{"num_hidden_layers": 18, "hidden_size": 192, "num_attention_heads": 3, "num_key_value_heads": 1, "head_dim": 32, "intermediate_size": 512, "vocab_size": 610, "hidden_act": "swiglu", "norm": "rmsnorm", "norm_place": "pre", "norm_eps": 1e-05, "positions": "rope", "rope_theta": 2600.0, "rope_fraction": 1.0, "qk_norm": true, "attn_scale": 0.177, "bias": "none", "tie_word_embeddings": false, "parallel_block": false, "init": "orth", "init_std_qkv": 0.0267, "init_std_o": 0.00445, "init_std_up": 0.0267, "init_std_down": 0.00445, "optimizer": "muon_variant", "learning_rate": 0.0114, "lr_mult_o": 4.0, "lr_mult_up": 1.34, "beta1": 0.95, "lr_head": 0.00844, "max_grad_norm": 2.0, "warmup_steps": 118, "schedule": "wsd", "decay_fraction": 0.925, "decay_shape": "linear", "final_lr_fraction": 0.02, "batch_tokens": 65536, "max_seq_len": 1024, "doc_mask": true, "train_tokens": 490900000, "max_steps": 7491, "dataset": "wikipedia_en"}
Each number is 128 + 32 x the weight over its row's rms, rounded and kept within 0 to 255. Layers, rows and columns count from 0. Numbers have three digits each. The size before them is the row's rms in percent of the matrix's.

# layer 11 attention query, 96x192, rms 0.171, rows 16-31,48-63,80-95, columns 96-191
107:093157175167130118168136150208111115126082139143137119140139106113063143134112122185110158109136098121121107168130110154174092154126088088136150143110057173081147148093157108164173161028175141113170145167104152153064094142155133125104142095146088133113158080118093110163121080137138128094
110:119193143113069180146142157150185138147120147148102136147147123099093074097204191117137118081159172166165101102130140182145146137068138139177125059023065126154111109082151220091128091128092105133155117131141154120140097089139137141131104169184094137122158130126175143138144099077159087098
098:133146132201150158176112141128088134110102122123085098079055097101137111075140195127131116090118171090162101140078145062151079062120119106128147119126185121154187194183139126138152155172129085128117116089090129079115165119112074160169144060107180136111155141148129146159147106130109113095
131:166099137107119194111144092114127155119124125107162195086151132093128123095130095161121148147100060096045190152113137157091149121155102101125096170106143118106153196141123106140108129129129100132114132185162129140155144163135112141156138143119143109110081089117155101145172126095096115173
092:084191137155094110144116051142149154136104154168184127173128170145147114126163111114186080153112095146167063140113190226140098129093107124117159137044180089127152122145084163111130096169141148120082153163142107132162193096156100116091078075129154150104149159138109172149084143142069110129
092:127121163117127099100141125200167076140118134182099151164158135088083105031151134149150146172089098185117151121128060156156158092087167181169157146183075188179078155103130136131140116141084145141151051079158150159225105135081147157115130133101108169116113173088151102143155158118111119162
171:113077121199120140111116144084127137128119143135118114153086146082169075092123167168132091136129180118117091151145140114121094158151094069071166168148128135136114158146153140146174172058167141093110150130125088181141176114099112160130088122153186111179167129120123141183129145146089150106
142:104124133148177146076146071120141128136168135119160122125142102070150120110128123063140153105155153097150146170105079159079137149118093120124130081184178158102129175129133153091136117137135115116072094166111151159172149123129119160127095135069161178127139080125162093206150137109119085125
074:098108152128232148112115085108135132154167105121111162139116096121119139149102106177130166073114121155110038153186045109099117062176164132125126128125126159088117186161138107134090081093108064111207152118135085150091132146080115123145085094108124140162158134131171105107086156111167165063
114:122084117131156143056130098131132190118089106213130063122126167115136135124160084121117150065115054104127141091123109172165137087164075111140099178171157103109089138136100063099148115155110197125105177129113181125124136147127099147144105159123170116130098170139092146148133081158145095119
097:132119181136120106122126180114141132087105112157188188183078151084133110152048136128109142133079122063138095116181138113074094136162135164127150142149101150182156142130187087158106125133202141135135165120096100137137178127110090129183092082074171117113136109159116097160159157133162123160
082:165116127089124120106133141128151151092094075145170149113159144118182129095041132145134128141105125116144118161185073158129096130121101184082132100185163121133159154091126102154131139130135175085080124122122074121137152087131120102107124057061140156138164090165151146107099140154115111129
091:102161090137141140088171153073119104116089180139106125131158175077103119084123159132175116126145138053116130095160129113150135109135128154105122082132139096161094118156167163123107121146132120137123143108189164129132189119116063159184067138191111115155196218141158106183105141074027086168
108:143110143122101049122071167104127176121097064113132142064167177171077100148061132147131199154168108141113094116114034131151086122118114100102150123118084093085082147103102077157140080156206147123106105172117119103135189145148139126171125153126142172095110125137156124081076108174137118116
093:095104140111093044101126122119126125156154097066110106123113141128118097156121154145123138147116088173128137061130069103106131136067114137173126160083115110071141086129150162130147154146091127129149156221099103108165132081147129103121133101123100138125159023132102148084128123115213158124
084:141102164129153124075133184226118123150119169081140074165100187116144075164171111097111125151138188099134182099145110143186129109122169069121151149167116167100132094175152087142141121096154147098099077149118131130127089125161128117138181124100112128141095138146126129098141102126124121112
119:120108132086130130159138175112128061084169126118115130191185137081106114192083124118155117094142150126131158104159095195067132104132165157122131135145094199030148128116159107101139130106133070084144133121104133132132138114174123151102116157088086125104083100140128086120157175086087127207
088:173112078133151104131110102120185146126148112121171109094158107113164147108173169122158082126144072067170180176149189129115102155097142063098155144118127120074130149174093142108164108112125136135125195124088121157120130086103086078114111093087191152172112118132063145098096172140069089121
060:095097140143092152132144158130108094081102122160097132103179186121091167136102124151165147094118133134137128104090175133158152103137165128117125137117106174163136150089143152138113166116149092110125169125126121132111127183112128179124135053157108114138189197139196066135169166118171089201
122:092111185166136065116176121113087150093129103071140160054159184203126198151162147106137147128153120164084126168112097127141096134165084150119144065134105120073105120136138095083126096098138112153186171127136142156106154109108102114190102166107143117132160147140089100112152112082182078153
059:117100151155151131089136125119108186116157078143098149140141133121129159137100167098188110104126129147113115185165148168122108080146145131082187150133125116110190177110130110139138140088140123117120188171118094115166128109067100127135097054130157114181164197135126096101147157097146055182
053:168115151130186119090117103113116076084145154174120120101165135107126145122155118124156146168169110145146143091141166158194089126046177145044144071146109113121145111110107128130126186117135143082098156127116110111118077116089105100072107048116130124180138165144150142078131156170160097144
159:124091162135149131145148035158136159102122151125118142150145117099126200095141112174126140186074133121111113168144125144112122160157101098128137095171100170094092157124171118139156158080172154088103153136146120197150184116107133137082077146086129097122157145141132099189171106170106122078
098:080144161216141143098124092126132164161086110157154147139102108100144175116145141123131137143115122134172068165125113130090109098144085121159135110138141145086100194102124100122100107098127146105179158176114142157139165149100092173130077141105148082124150103167130122172130186110090096108
055:131104112126101055125109170164121144132114165093115149146074095150096123128126128118123113118149079131132205206086065176086116120167175134111116098091123182078109170083112099137149138117134140136146153141151095173135114141154149125184095129124128151093125149123137170140113164157188163159
140:094136129154183119097132139085094128179111146126135084097169102199138069150094082092113159141156103159130138058189142116097162112116134121191143099156200136110119113110084099120107089136135141123139172115099127157052154115139093090130163158186104138187131110128134091194104115163196107122
084:106136180155124096140096105171148178133110120171172153170174157115116131108118172162148098129104112116143139144143125144095124076108154113073165129162184108158111202125110140140139178118153160058121171105165066131137150095121089113147110052102182149140199171112129170161113123111095129113
052:114157161156142114107141103167204152115093120164159095107131142120088102082102173104126149136091136113116181159157091117133133113130137103102147131118146094135111155169123130112121159097122162071125146136149122155052147122148116130182178072121172122145133151075134160160047112140069179087
076:203114100120151106167123167099131119116075148138132155147117172129127133137147140127133125150101186161139183153126114070162129099086124255145123102148064106194170152160165163122124128118181132182106168153169164124180086158112179104156113089104117099136144157169121117159108116130155120092
136:158086082099192101063103129113170114081165106083112088109130130128099072124096083107136148107122134151087152122109045125167143125143073155159093183126109122103142109146160076110093117171100120188072118169143166103123126165160132122158085159120148107109086095180151134140085115103162146104
107:153082058075081129158168164138106092136138027127083145180135124120099187127159197085118125148092139140151091144140120137128081159139128089108179106114108071205114069178122142111153186101138084094162130077076111114134146125083168099147151124131163156160128089134059098065115146120089158124
110:161155109137149128095109153116110164124082216144138101102140166188125080152178059121147114098117139177125087112134148095146140104073119175148153135126114130106108178165141133116084120150123122140123164141132066140210075165121149165130150105102148144161108125142085126208156093131143101124
097:148118128072150108174166120137167143113126212143130105205145165170086137122087055162118112142136100091100111115136058131180103128088173092088089148158120157109152114121117095103139170151170147130135144168122141186148093152165137053091150143157136080140068103128113084101152104135147156149
082:163095092167047123077064141107133137188119143090158125121135171096145135064161138112131104102094112102138126219141152158123131134139134103161176139124160103087155096156114187129134120182164134124129130101096143116145106117106074191119115098142123128124187147095153154115108113099207088115
078:150161136172136143180158159164121081186135118109087141108143098079170147184134154139166110135186085140149123093108139106205151092108178094120167120113132172146136178108125114110153136142079147122146125091072200078113166117083103118143158077124112182152132116125126110062140140134110162132
110:152084077120115105096126134103134207143126114097113197102090087106115189109111123115076221121142126092116144152140137087156080157184138128154143141112180136175140130127076086128107130079143162140158201091147098142136184162136095113120173108120125075125153142156137054130149168154116090111
053:141147130138084104117090071135157150116088147137163161139067151119132119059141145079131100155149116079131152149117155149118072109136088145122127107154182074119109135136082150092126115075155171098048189156139092105123192077144125137096068112076181123153133149138131136157110139164107081125
076:126177130142090112119113092159113127116143123182170155166132098111068128058136139128124138158110157102108046165140064172084062159079144151117116131147169169134116155113107176099135155149130140115070149128173107143192176129156067094121106098108185122147118136157142173140192149139161115097
146:096120090144161133141161139096156157100151157139100112115129099080120076167116121115093153120114093086126139174169113114133058109156120124143170124147149144168079182158160093130120141176160113128087144169140090194111175085097133122159091091175175090159172167165163170113115155134079154111
162:125169107173167142101135116141168158074104114179086123090160135046166129111115162170112110139063115163084115145116184122187081159160133073140173137141157114116098196145161152132155141065140100115059175083129108135135168147107110085140058067116144148081140102097128135166140154200065103117
081:124080173064160135079141134124141184173129161096112171088081138157142120124132079112114141128101161195097145126114162098122186112163124126110149110116119188113122134052150102181113090114141140113157109152100141155119101107090131142188114192108087122107130133124122119094120159063159122142
130:131145127094123095112119100090070115140128117145117178110163089196185131100145148101122135158084130185152180163183055195105149146087084153079092144130113119159131117151126100134085108079084128074169129128091098113115108128160143059116165134070091110125072107103144104155083115102169155109
116:113172162146159090139133119106069171048109114150139131094078179066184092085092120111077134172134144131117121110151098111143130153091098155080150173173118076157129132170134104123125136124139144133083139144151064132131159103073111112175158130094140114128117070089130169150076122131123090106
110:083172114168121067154128121141143184139117104164113102152161142103128072128109174144087103149136123107132082147155071075121046150119117155091156193194110088163142138157147153115150139145168218128060175151160089142158186118091101067160114074097132132132134114126114174144098063169122140115
090:170169098105136144120151133092142135102102157170129131143143182045067080159072115105131132149175079071123156099124135125143127107126113139122058139077131121108088138151155059134138120160153140138142124109190164144111140106110082120141148107117142104101155196120162157113083111129040128149
114:111179090110110165095147208117123160062159059144138114162137199170108084127136122106158142165132170172133109126168139092124133112099122131121141151083126167091132158128152129122169072131161139159155105177132106173103091169206132165126151122166131141089111078123123111091066137158150133165
110:116138155134131114119150140121142082141119095098143148113136157153124196148159173098108106137094084166107158160119061137141170167166108137128173098064136166058154062139122144091074119126101110157209176180077121113113082122127157115142192158111087183098066159151117129151166158135137112088
097:102106144187162081151128176127107083158125145140153116126152126133084097131223103167110147112086149130122126073131126144123136137102103081165143157127184160149154097084133103073090134095120111106164143088073140158173099158144133122093067150141155147123134164104125069148136120105099100168
# layer 11 attention key, 32x192, rms 0.154, rows 16-31, columns 96-191
058:173156168167131095149118141108133155111164204128150093130111133109093134084097149152105081135154159115119066055101200111140100117144115161196155144111130135149096199132145134152125121158147114169083126122144120137142177119132085168140152078154166093123135099147164124171145098199137065106
066:094102092094081155155153113164098117124136085123111136125177077179156155091150081084123084118090100118108188133149172119125110117123161094072123118151164090123153103143077080158084106094080132149139142150108140104093110130060148096141096137147106174083129171099110111107084170029023165147
094:133135105137153115101112112092114135088141148149144116139126115169131161105110091097089140126104066100099150137148149107144123090162100117076122100170104102112132179110138061128204100136153158141083138178110108149134153148122109154110077127145151065131103121149116134140088158148129087122
073:102140210161156136098126133104157125084092128133127097128180142117094129087055132147127107157166146102090076128153119148155107123099170101186150115069093134157035149145153149161105083190170165122086124142157134125184124135162110149108103069138129070149165117109103109127185143169170092083
066:117137148075126123111103167116142086072114192138102077127199215044081110139168161133147112125100152100122169052107107140135153134120104183132165150142084164129128127154138161108120192135116102071091090117138142153152161161161131185129156123144140100109186125161133102172127100146101126130
075:095122088141135118126126055159166173135123111141084132089130106105112099144152179096170137112081150136212146141067150094109158150122089175166107158107137156099116083162140174105107177138162157131128135166141080202173147090108130134132200141089103158109147102152092121117119074142073150090
093:135112144153139156128109117096101104173050120085125030128078150131146033156149142058120120112121196137107129115127172113127132107137138184096123071185130156142092113099192168142085156112123092095152181089157140105148152144155111154151159156142063135106167105139132134115187094160081132134
105:128092076159113127185129105086104160157105147130098094146085116195106071070099161155147117106115140132165073140108127125128091137166102101106112093082094109137124093128122097145097155081187130209118164111137100136149170148122105099141090144157159105079124101146131113178201123159121173140
094:179112125152166119192118156124110170125100126097132139134113073146131116075108090174115163180148132073090165133132127122121069153160120078159125130110145126136099154128160130090147144129165066155081155161109123111158133141154164083077081168116158092132117170132163131121169194091147079124
113:102071101132155125152124189080100087141153143132111121190079145121133138159106143124129091157161109181098148147119181067111138111208192149105057147144081086179103150131080117120164117078096107175144118143124104100127174125161130119118073164157061142168116173121142149142083157131172124199
085:124102104160046108127154071140160078083130148089102140098118098161127174062124130082092082103080154159127096119094124184156114114112104210110135160093119108127087109102089144132134173152088127077189145071086070136160097072110133098136187127124064165102107134171156073146082114134157128108
127:073171118074099114110150109078104088093155122160127141164162139106157116124121152101178067131151114124132146136128132131077188094089095124072082143165091080085164165143103139141184116098093176119120116101093132097097120110157089126143170101086137100145092140103089146154064087133151116100
101:075122169114100192145156081146163100166180083160132134104149107068164161106046158146103103084091167142182154128109164084156143107172135080146168132189083136157144128129173158121146088161086213101096129144065138094153172088134103110123142089092155104142101077148140138103089087125143106111
111:161093158090159084102127110119123123073078139197126113112177156129105111136122161116109144104107176105169175073124157117159123137132176179155147138156096217048134100088140137171099102105094076152106141099098167110089073133122159165101121079136050104060138163225167061169143127123092108143
102:131087144109078166186198131160099106121098161127096146169113110106142126103107147098124092102183210131133068099143125142164138100173142112089158103142069167128167110109176146089119140138096114138094133132068124112144168116131152139095134127147146084195111151174160140140148170148137078133
113:122175129173146125139106085115118186134107173147110093107082077129126139152142049145144180131098158163141123125105091104105144141097132115127167071123132161172098111182146173120107154117150075110099158181108078178145134194125162185086148125125172147146153138143100161160172179110173120090
# layer 11 attention value, 32x192, rms 0.156, rows 0-20, columns 96-191
106:083141150104155179054178125205151139127085092106171167120125142146066121153096097061176105174118131137124086140115134076096119113166196156080162113139112129161124191156089159091117104106135154065134119157120085154123115156152141164105118136219142163092113095068102116145160135137136195141
106:158137094133134169130120173121081129065107104136106136132141140147114114120152139109138098128105123110199125115073155227099127129145091155081099159111112186097137113173117090121143132127160147080027068108064072171164106097117121136137143115176083177030097131144108165128114146155142126158
108:163107066108160078126174100140157144125134137188133174105121135148100114159133125077108140107140127124106177157152084131152180180157118150080106178103213111107087135080138121117094168143073119078170140105133083126139155075079115136165143169147130136180078162139149144137164153149130084157
100:116090137133102108145086078100088142084162143178169147066149151142088106071144162087095094128061094112138136123184085100073127150063109179107140186163114145183128133139148131109102075143132168115120139178198139118151071148068127096122097136167111146088159095134147083090112138079087109101
095:092114137123108106181085122163148132199141074137114110129118134068133185141068116124090139112127124048134080110162159127141085060167103107139132072060157137101181144090135134122163125143170159151095160106201174118167116133104114217105134193120146122106151109153136111147151143180122123088
114:122101125107077089104126142142151085098085072132097186139098112079113149159081069163202175139122176133090115104171158104116116122129118124129137096157151136146146127100105112119107175145156109129145061109078133122148132109076126085136087156124152103130195128153157163122096117111092098041
101:073149144147107104172069165140123102186119163127089085080128118118083187151180140120149097101124072086089134154166056119069112152097122143125134158137151134136084139084083075126100121125115171131113120095139092071075126139132090120139143164150092110117177101164133152149079172116153169145
098:135122127197133146136062167103131126132092119102161139059164128120146102140132159175097072112142067095137179146133116111132153089131103137147090157130168156118097117215134093169124113154176174122186129166147123077115108093183105125152129129166100137152099113115150110061147091148134153149
105:198141140159128101133100098119163124142143135086140072144094176143114115169107112102094115085136164105104165068075174095143102111152149164100098127143124135137073119146162118186103146093139169082125140116144082071094088067158105064134088096146120142098113148105150156095103103118117100169
103:158091157145140136129194120140103137171076164122097114101131107067077093123088149114147155110158124094091115142090117123108094113179126143126077130035139126191093109108142064118115109153172170144109089100080123122125144090174044147122093091154218148118145168142133223072135131147139125101
104:145147122129128066102127070107158129125183146110064163116118101122108155179087127143112127137143190120153085122082154119166100166166124171081161101104099107147167130130112181077126182196145120077111109128202106125141138110169122147092166097176151177138088158157082127152122101158183095115
107:166107141141133089144110136112113114143132195165118104139095179153193086056097133176142131105080107169113158191150127071092124110085145182187165125139135087110095130144159097115093124165106195171140156177138077128125112138162164166080094164108166150158100107154131125202073156129128114098
098:081154144152152126097081114192077120126104125128188155096102171167151077124115132115119120096059147110133140102152143045062130214106110136184062143175127162160104137176178119161147104140122115122131084118161086105148131069122119126121130162145136106105141183076099149103130089108170104129
092:057068166109142139174114071110163119122137125078132086158114129127133163110139120122134135081103136114108070097144196144092119078136127155156185102138103138074172130142145148129123104142136085115094143086168116161192102133143142098061130159156132127123065083118050101122110149150164156107
095:094109114193118129164090189162076139100097171087110122161146073136123198173189087155137140161151134173138088141182140132132140115080131114146166117132148150098093110077173101113114108140191131112108145139156142103217133155079121150119136112165130120130163134155111105111123045098184131136
093:118149176133156154096077120109147156080085141112206120113067115149164085148119116153175118072151149102179124110096153119123171131079200112150156156167126115111127124177133115096161208149173078134092149123114087156131076130149111157127094138100119115158089158124163105095114126142124116124
096:131096184136131122166168147152136098190099138039131141109146091131140162078120158124130158126162111058073095123156120152148113163176131132088110145186162103065099166139109166090138165117168106123095128094143145116152153140154170092154174109173093145116121157127151141164141111132133139112
097:121188120099102128106197120141149134182111104114155142107138129150101115071152092155131101152104123186089090143109170065125133180108123189132116144156169105100119184054116123112173154051083071097090150093095087093098109102136104150197118115123150113079154089178152113125150157049143148153
101:104096147146054126141063155113104138169121169102137149142112101139094185156166115116119131136196157108182114125103188112088199121122168106092095181161120076135176151118176131187147139158127135143131117100153099081197119145136067136104172135173145117161102165111137118146150151179082173084
095:124114153093073096129104111125093092118141127179158096124189091159166131145146104023122122132094092150202142069090129106065135108163133121161153162128159109087082105165209108116151136093163118111162165148077114138126058146076137140095137101111104193134121156121152132124125120094113091138
103:112141135142160112151094136153084158155079094174144098205102147060181140090146138210161117100139128159175102146148109103139146104137140114105080198091130126175096145117094097141130091191116156137117103124151184082187143116152140115115086132142153150107165093125116184120132113116130118128
# layer 11 attention output (transposed), 96x192, rms 0.829, rows 0-19,32-51,64-83, columns 96-191
097:145141065109141141117164139078113100142142124124105163051107146172141128098043111152150106143085146087112160129092182156147164047158139135079142102157130135169131151147119164125168115122129159171134161094099098141129159159148166197093100131137119120170157140085171129191161174183089102190
093:101144084215146076145084159096164109098121119128147130191102098110097123129096117193154122063163118152137117090159108121163104101183174147138187148087126158148159145144110145189164154113087064131109124153106076134125129137139147123135156114160081177109128159122102126127141114154111079112
088:099129096174101171133106129116106091108128168104104104116085181145147065097111097131109147086101072095163110104106121106033095116138141167100163095136078117078182142157129147160136153116101152163153144157071133084078094185146131122152157153132128150126099108100122136080148122144146128117
101:103132151134175106189152144110113162051149189091115076065093135082175097139152071113156141092159078095194052103080114106144171105103119152132215104121083068122115107124075147103098090162127145160097121123145095094104123126101097139115099135164117176153106087089132137106144093140131117152
098:136135116124124148127134140148146127098090118108187119179144179112140139092133183144151110135112110163125123125030120085093121169134088122122092100163138123151121127122111187129130161150093104092090025146128112154136102103139072140152072125156137075137105094151178128132124136141112105161
089:177104075052137116153122156183115106135154110142156138075130121185167228174134113150156151141177116156152078187148156168147131118177106130132091131147118107119146157132102106078140108138073140104124110071112117141206114156115170096137131148173153115114151105074137124135080116102085147155
100:199123133138127155118162118141117108097139066084122186091084150118137190105158187134103188144150127169098155139146166131162152116172162116122111138183141164172156171115158124162156081224145120126201075151096137103150172177142127120154142123068170138075182089052108077095126123173171136119
092:103163142126066151142141047121211145092180089119095154166123092093091135171085158132110148174116167149128139186096156147086122117128139153164130132105113141096114142189113115078147145068140138146132079117120130108137100136081112144169085101113143136113093127144101120107185110122129121134
092:145063125099125128103126188153129081117114122131129115128171147147019130126110125119099131073125141161144110131177112063168164106145152144154085126090160143051128139105138110147138137203114125126163158144087106112141112084142148078163110151123107142160082115166098087094109164065127119141
106:123136161135138174157113101188146196130162095119121145110074110073127115132083144177113072071099115093116135131124131185144182089110121126158123094097124122144194163109092174138093110158110039135090137137126180078115118114140127162118122133093117159193097118103161134114115144138111069194
098:141062090117101125157126105092163122097172175139107147139114132122111119178149240145165135142133107120081151153103134186117086183170154088147136122134187133140098054125164184082108174139134151110103173092128118078131137181053101148104108161205145167160131153155109119103141108154114164112
102:082137082170108119076197144128110076169118108146114117170133102163162150129115161178095108119144126102084105118059171189125137142127156105110078121076132151170155120130086127138124159088142117083125127094049159133103137119155136139207131102122130115080163102109105111123138086109113171144
098:111114110196148070182105109087170114159108134113107127133150103160139151172208130135075091143156158142195099132130093121081099132150133060094089084102098091082100157188139154127081165130116153063140135153095126156088151152129161130164159093147105112131138073140110127123076150182149101133
092:073132096136137067077200146162186143102079120099092072158062125125115107178145106070083129194166128134140030139134091200131120186085117132126081108122088146081089075108125111146082153126122131052157118080087113145106152107161208128149120115090117157122105156140094112110148155158103177123
099:140099149107148126115156081138087159063096129072182101181101156119098187100109109147097111154126147118103093124126033139084125113107127132135154122102127207111078129147103160102142072142079147103127140084099162112121139067149134109161093122158074053151156172114133164103155124129066098158
111:103147136166163130120129140090106054188095115095117061134108090123133137100143140193150134111097139145074090114174034157085100151187149051142069135127151124077117098111192121163124145123111118128083152097135085146105087104082076141121127136141120135163157154079091207149086116105103199127
087:134133065095129109145117138113109174119121110094070075104165101089138095111131074137139066160134118080099140121154069157098176143107115174150149143102109107075130149136060058142108107169081102118177152141120090145049150091134104127116114145134126142124102128162100118178123125119117153094
094:104168110136084133136135099136166137028109127159130165155095144037130144154142095120136088109136097127121121116117126078180108118092165166148145100128105094137145107056150135116155124142049236078110134156152134084200118083122097119079118157111168126079113116192161137094118146157152157134
093:176133099124099082127117130132110137167155122149153141123140146149127090094149145168189095154106159148133122070208105117170134161164081162091129121134141126115114090124086105161104122093144215099151170116117116215145093147116103121101109147196126056128153121089138191116087170148107162129
100:131083191211085136142159137124116136189119171152176144112122093130126160140143119127156104167154116108126123125138083106129123155120101116177143159108126125126078102185106134123109214151110159116191169161096203141115149080143108093133127200140200099167125176155131197130147065105144109096
112:149098133110092147180148165174095151059077127114110163071136108160141172154204138134116119152122110085160069138126165135151130168147197115132126120104123143174112085113099165139103077179103096120166096131077080194133154137142128125099189124140148155098185178135115055102144127149154159117
115:178120139141087161142113104112154163098151182048159133106180128126118126092111158110126171157108081129133119100121155187137153169155181113107153127160115116158143124116143095126204141134133105122166104076124056157093127127151159142134146122159123153127153159254131079098056116089161153059
127:102105166125114142162132129129157187145102094158140143168137099148161128110098148139125126131180143093127138130144095115134107107164149125139188098105122095138167136121123124093088152161141137107091146098114117128122136070145130095127161152035173148084172173076164088141159155120134075107
108:081078154189137144122142169146132110140148089159158112133135126167107090093092061124130137113129127083148146155106227147120149158135083139130079073142151110134084147145127177178146107104090148135154179079068128087154120154125118142124153056093146095134128175163117201069111171144126109147
101:073123147117123120102137124181147125082154110058102147143144171105152154158097088107084155113177076194121142143093133150070164082150087122104176151155111073094124117158156069118125086107195178106124073141170102149130139128150175156083178163089179139072087114120125075137126109092148154090
124:114185135135170151135163050101136165090092112144087079126065099120092127121108123145104124133174140170071177130124106161107099133136126212149178095148175148137079105119129135153133169095132096149125116047146127116126149102137174133183114149140075104132107111095155156121114134101108109109
100:118144106065142090108058119165124131147113147133125148126127169155138119139124078149119131133129094136099108147074176158170111139083032144120135100053093103148145182154093177064139131103116091158111102103168087121114149145158094130076087162140103088082099192114173113133129132074131109148
123:134091144144102120108105147082163163144132136089192097167129159178075096132114146130119197082159122146120079122098049103176128149155130144139128145109178118135105108169134211114107188192206124080032176126128089081145140125099139127080111140054131175109093145178165172109134115125135103149
104:161128147198088108132110126141147113150216104141144120119099088143099115151076165146132101131103149116127131143106073206123157140114133048135108129120199136056147064142094134127098162135169102095110170112118112088097154174160091175135119095070087205127115157144128125083180143113134133119
122:101144100074154104122130104164032124151162080151128148142168191110139153126181114124108133071148116109175115176126111081097155057185110171110133176140119143136177141112121149088119114125132135134177102148141133176080135114174122137142100124145148145121090075121144120099107100148158155118
108:175134116121114124147118148114128139100133122113096137121105143083130131132142127165122139147144159143112059151139104155084147155147134080116114164138181197131125079119139133159069155197151123074146118124139064118111127062166128155074157137120137196063116117069091149116125149123100163140
116:104107123082204105112145125104101095115130158164094165086122162111132062164158125092122150148093203089156120143156146118153154118056099136122120150163104186115121156144099150116121066127144188160108105124138141055146107169140108101125136103083138103171162117117136238126115154170129114142
111:126099122148113092134151158132094155084079129182157176091166100193072099112107116194148148147151107153094133212144099141165184126148118154087135105111181160087154103165061195166119118111117110132173156059091079131104111149145052122099102141124098137149162216123103151098099140141139106141
100:118094164121101076130130109172141115091075132089117168166131118127194149122127116109097078161130122206163094149135155117085130153169098088124179156159095138122127132084097092097120139143104118114140090193145109074120146142143145176105113192135147128124196143200171101129139126143125123062
109:095089111064112128170140142124153134155093168092124074108203115171168151124097102176159125120140142168108081114167115127134141159196182109102124126105082094118103196128124143127147172105085126121153122138117139164126114088107130087164130091093155134150075135093109119162065101122113102111
081:155143148102115069100156152096187101149132086115132124064141236154074163125148151125153168118095076141086174154141172171145106149076110123127072153131105168120129088179157063144110165157138159118094128137086139100128094159099165139062167096122093099116157101098129192145125094109073098145
119:089138102114161082086132092189097161110078082130115112103113128129124167102133103137186146103168089135125111191124162201122140154167171123065121090066115109091105106148092079110116111145121152099100132067134083175113126139167139127105115124124135132159168179132159144102080126064141121102
111:156125095078131100101103107149098106092069129157108168026096143196146143171125174172141169169101097149126119123132106140192133120135118125116126171112146162154168143132066156116150116120131145202126115067153155170117134126124127111129063160175065093173147171052111089143173140172107130131
101:099104139127171163127144105177117137115123038131128173126139132144179195176126134178125173131167150161115035148084139132135130159130133104132131154135105120127158143124129144121133074187146165082084111148133138112161165136095122137109118095071151221097136119088125075111158099129200112167
114:152122116144129177152099093102142115136112133185170133115164110131109161081126130144130181132087087147143128113122161094117179113106144095118087115167135153136154111107073121189143107130146035081124178092151125107104106170121097174112138039134125131147177146173174131101077128170152100114
094:087140126080183135137119063195147117099110147100155131142099138055136173089162126060129161134130082162096117175109098129130160132144107089151129087152111149092090211165162120078118127101172151116118118087138140149089123102126144070124120167110164174124059122116136144137147176147123118092
095:144106128141109131141125178111115120122131097140108078067127069097061061139177142140117136161080137150147130116168151087160138168122130151145120095116164113122113110093083130140071105121151145127065140162119140157141046127171127170099129146098058098133162083153133094141093143177087158141
097:148128122119125083065121154107106186145097095139117041137167144149138178127130109170140123102108107201109141113170128137126106147106153122120120143136156139139092133073137099104178099170154087098149179096173120132166146136101063140094065150165100098191193130230112173129123087123124124118
091:149110107058097075142153117093139098132131090120097135105180117104138199168108130088160084125142131154127134125173102174171120171162152143085084126103155123090103052080191092138138148129116152150128153131120102147149125109146104055105113102118094115074145142142149106121084168084151135162
091:137130131143146121082118111173193119176168109172108082160179101148121091116149140100151114121098112141213143172172103118089085095120175151104147160103064099108127108135178099170105171122105047168160158110135162106094086134121128136107161117105120156159084111060119107143099074151137116113
088:100082132151103074146119181116147160074151181103172088089135121084099139120130079164135125128094110094148090127068139108132138102139159118092139063143149138138077117107125119133120088130148188109094138085139100130122159095084103086120097099050136174126095111165167172072146209179136119162
094:055107159145095113156128137121142114192150070124100149121205140124179142135080142163083110093102111129189102160151135134175148096155149138073086151112152145114171102088083121147113083110082104065152175135166150157190125127127082114116148115103044140178127101080148141152137104106143113156
084:056137137151096160152151169150118143145163131118131086087115145121150100123146108124113121158104133149143157104151127129102168141083131121090134074095068136135128165135172142133115117133120217119175115117096147196134154086137096164136110098106130045128145094059159161114108119100132146172
098:121092099033172081136149074137126128067111151115164150137081087117127128142132162096170104091100123117115094156102149121137117072114106078118147109131124116074119113103107142063094149071135136183116129122097119127171094165092126040118130111121163138124108180159130118146104157086145065116
084:056103140143128069124162201094139111123136147133157149130115126109160141151159125116146190174113172159088149117129188107138122132099136061128110149161184162114108123122125098077127111124173147094108146141135087189167111164124175102099068113061129146067135185158094124163164133127110191129
102:102175148109178090088187121114103118174077109166109125138180143139169101134128115103120095153150139092120150144102100116180073154087101155110108172164102086174160099156172142174095106143139039154101197148125127091093175138146133098100151129060122107177121125161123156188143136146079118115
090:187148138140105188162068087125157109125155073119174139105191165151136185132153183133156111090082136148106114132196119147110082149130119146155123068124155132149124114105146120130085199159147084205123145113148138143161153108163089115141140117151156135099146153126114127089092083110137104158
097:097128138144121178145091157138188139130153155070080130145118139064134119113115077142120147156125075124059103105135152153191139121138147084185166175133122168136118163179152070119145125122077022218110097132132150181085100122089160173140111155124166085106101173071128120124144148135095173127
099:144143183167098143212095108146104109203130165143109176095107140091098094107106091159144071113119123150132104118129115080139126147176181141129111173142100090128147116191149126169108049102133092156095192154118148166102159121076108078169126124101157093125114064053172135165088121124123093171
096:082153109134144131162131157141077116125141146150131179098153098116155102157138139157135062109160140135110167097076195185132133122148089074109103144129117102157178103101131062150115102101106097163199162091094128167142151085082106088112158148079124158135139136139142148135142101102100115171
100:104037071087082104104103132174124136069146118178120137131064159080110122160136125101109135160142102166116146118080129105159163133114145106081101107141154108133120190112115107151118103141102163139176114096153097152139136151117150157149117146120104134087143096129160083111199109178091148184
087:175110158142122136156153153132087121154145101081100172146151132220168131140180193092062159112141146147135130108184101098117077119120120167115119154186088138185123105182202188134081087103123098169070110140144152126141135141166151147119142069128186140166128157084104117153084169159173075152
089:209163150148170114114088129122127169092175152127134131189101151121120054129100074133128113106171182107160114108153120109110089145109130123152157134124115102098120100115131100121105134152242107173150146143124129118130132158141130156164097059129146134099140097217126131149112105137066034148
102:112160137137139122154113104158124065153187102111108127177101142108088152133136070095109142174121087154148140132126079183149157118078149106159080126118177140085172115102112157108094113114084051102128121135133131121111149079195165112127101153111063141094162072087115152151132123110126169157
080:134128131084169116123113096153161153143192117114117141126127147055106098122102158179137128175072141185132148179126146120115153099107131099104094157086180165113163132104111149088190154081130185081129135191143124090187146128094150093161089111078149137125100044130126130148180110081168145130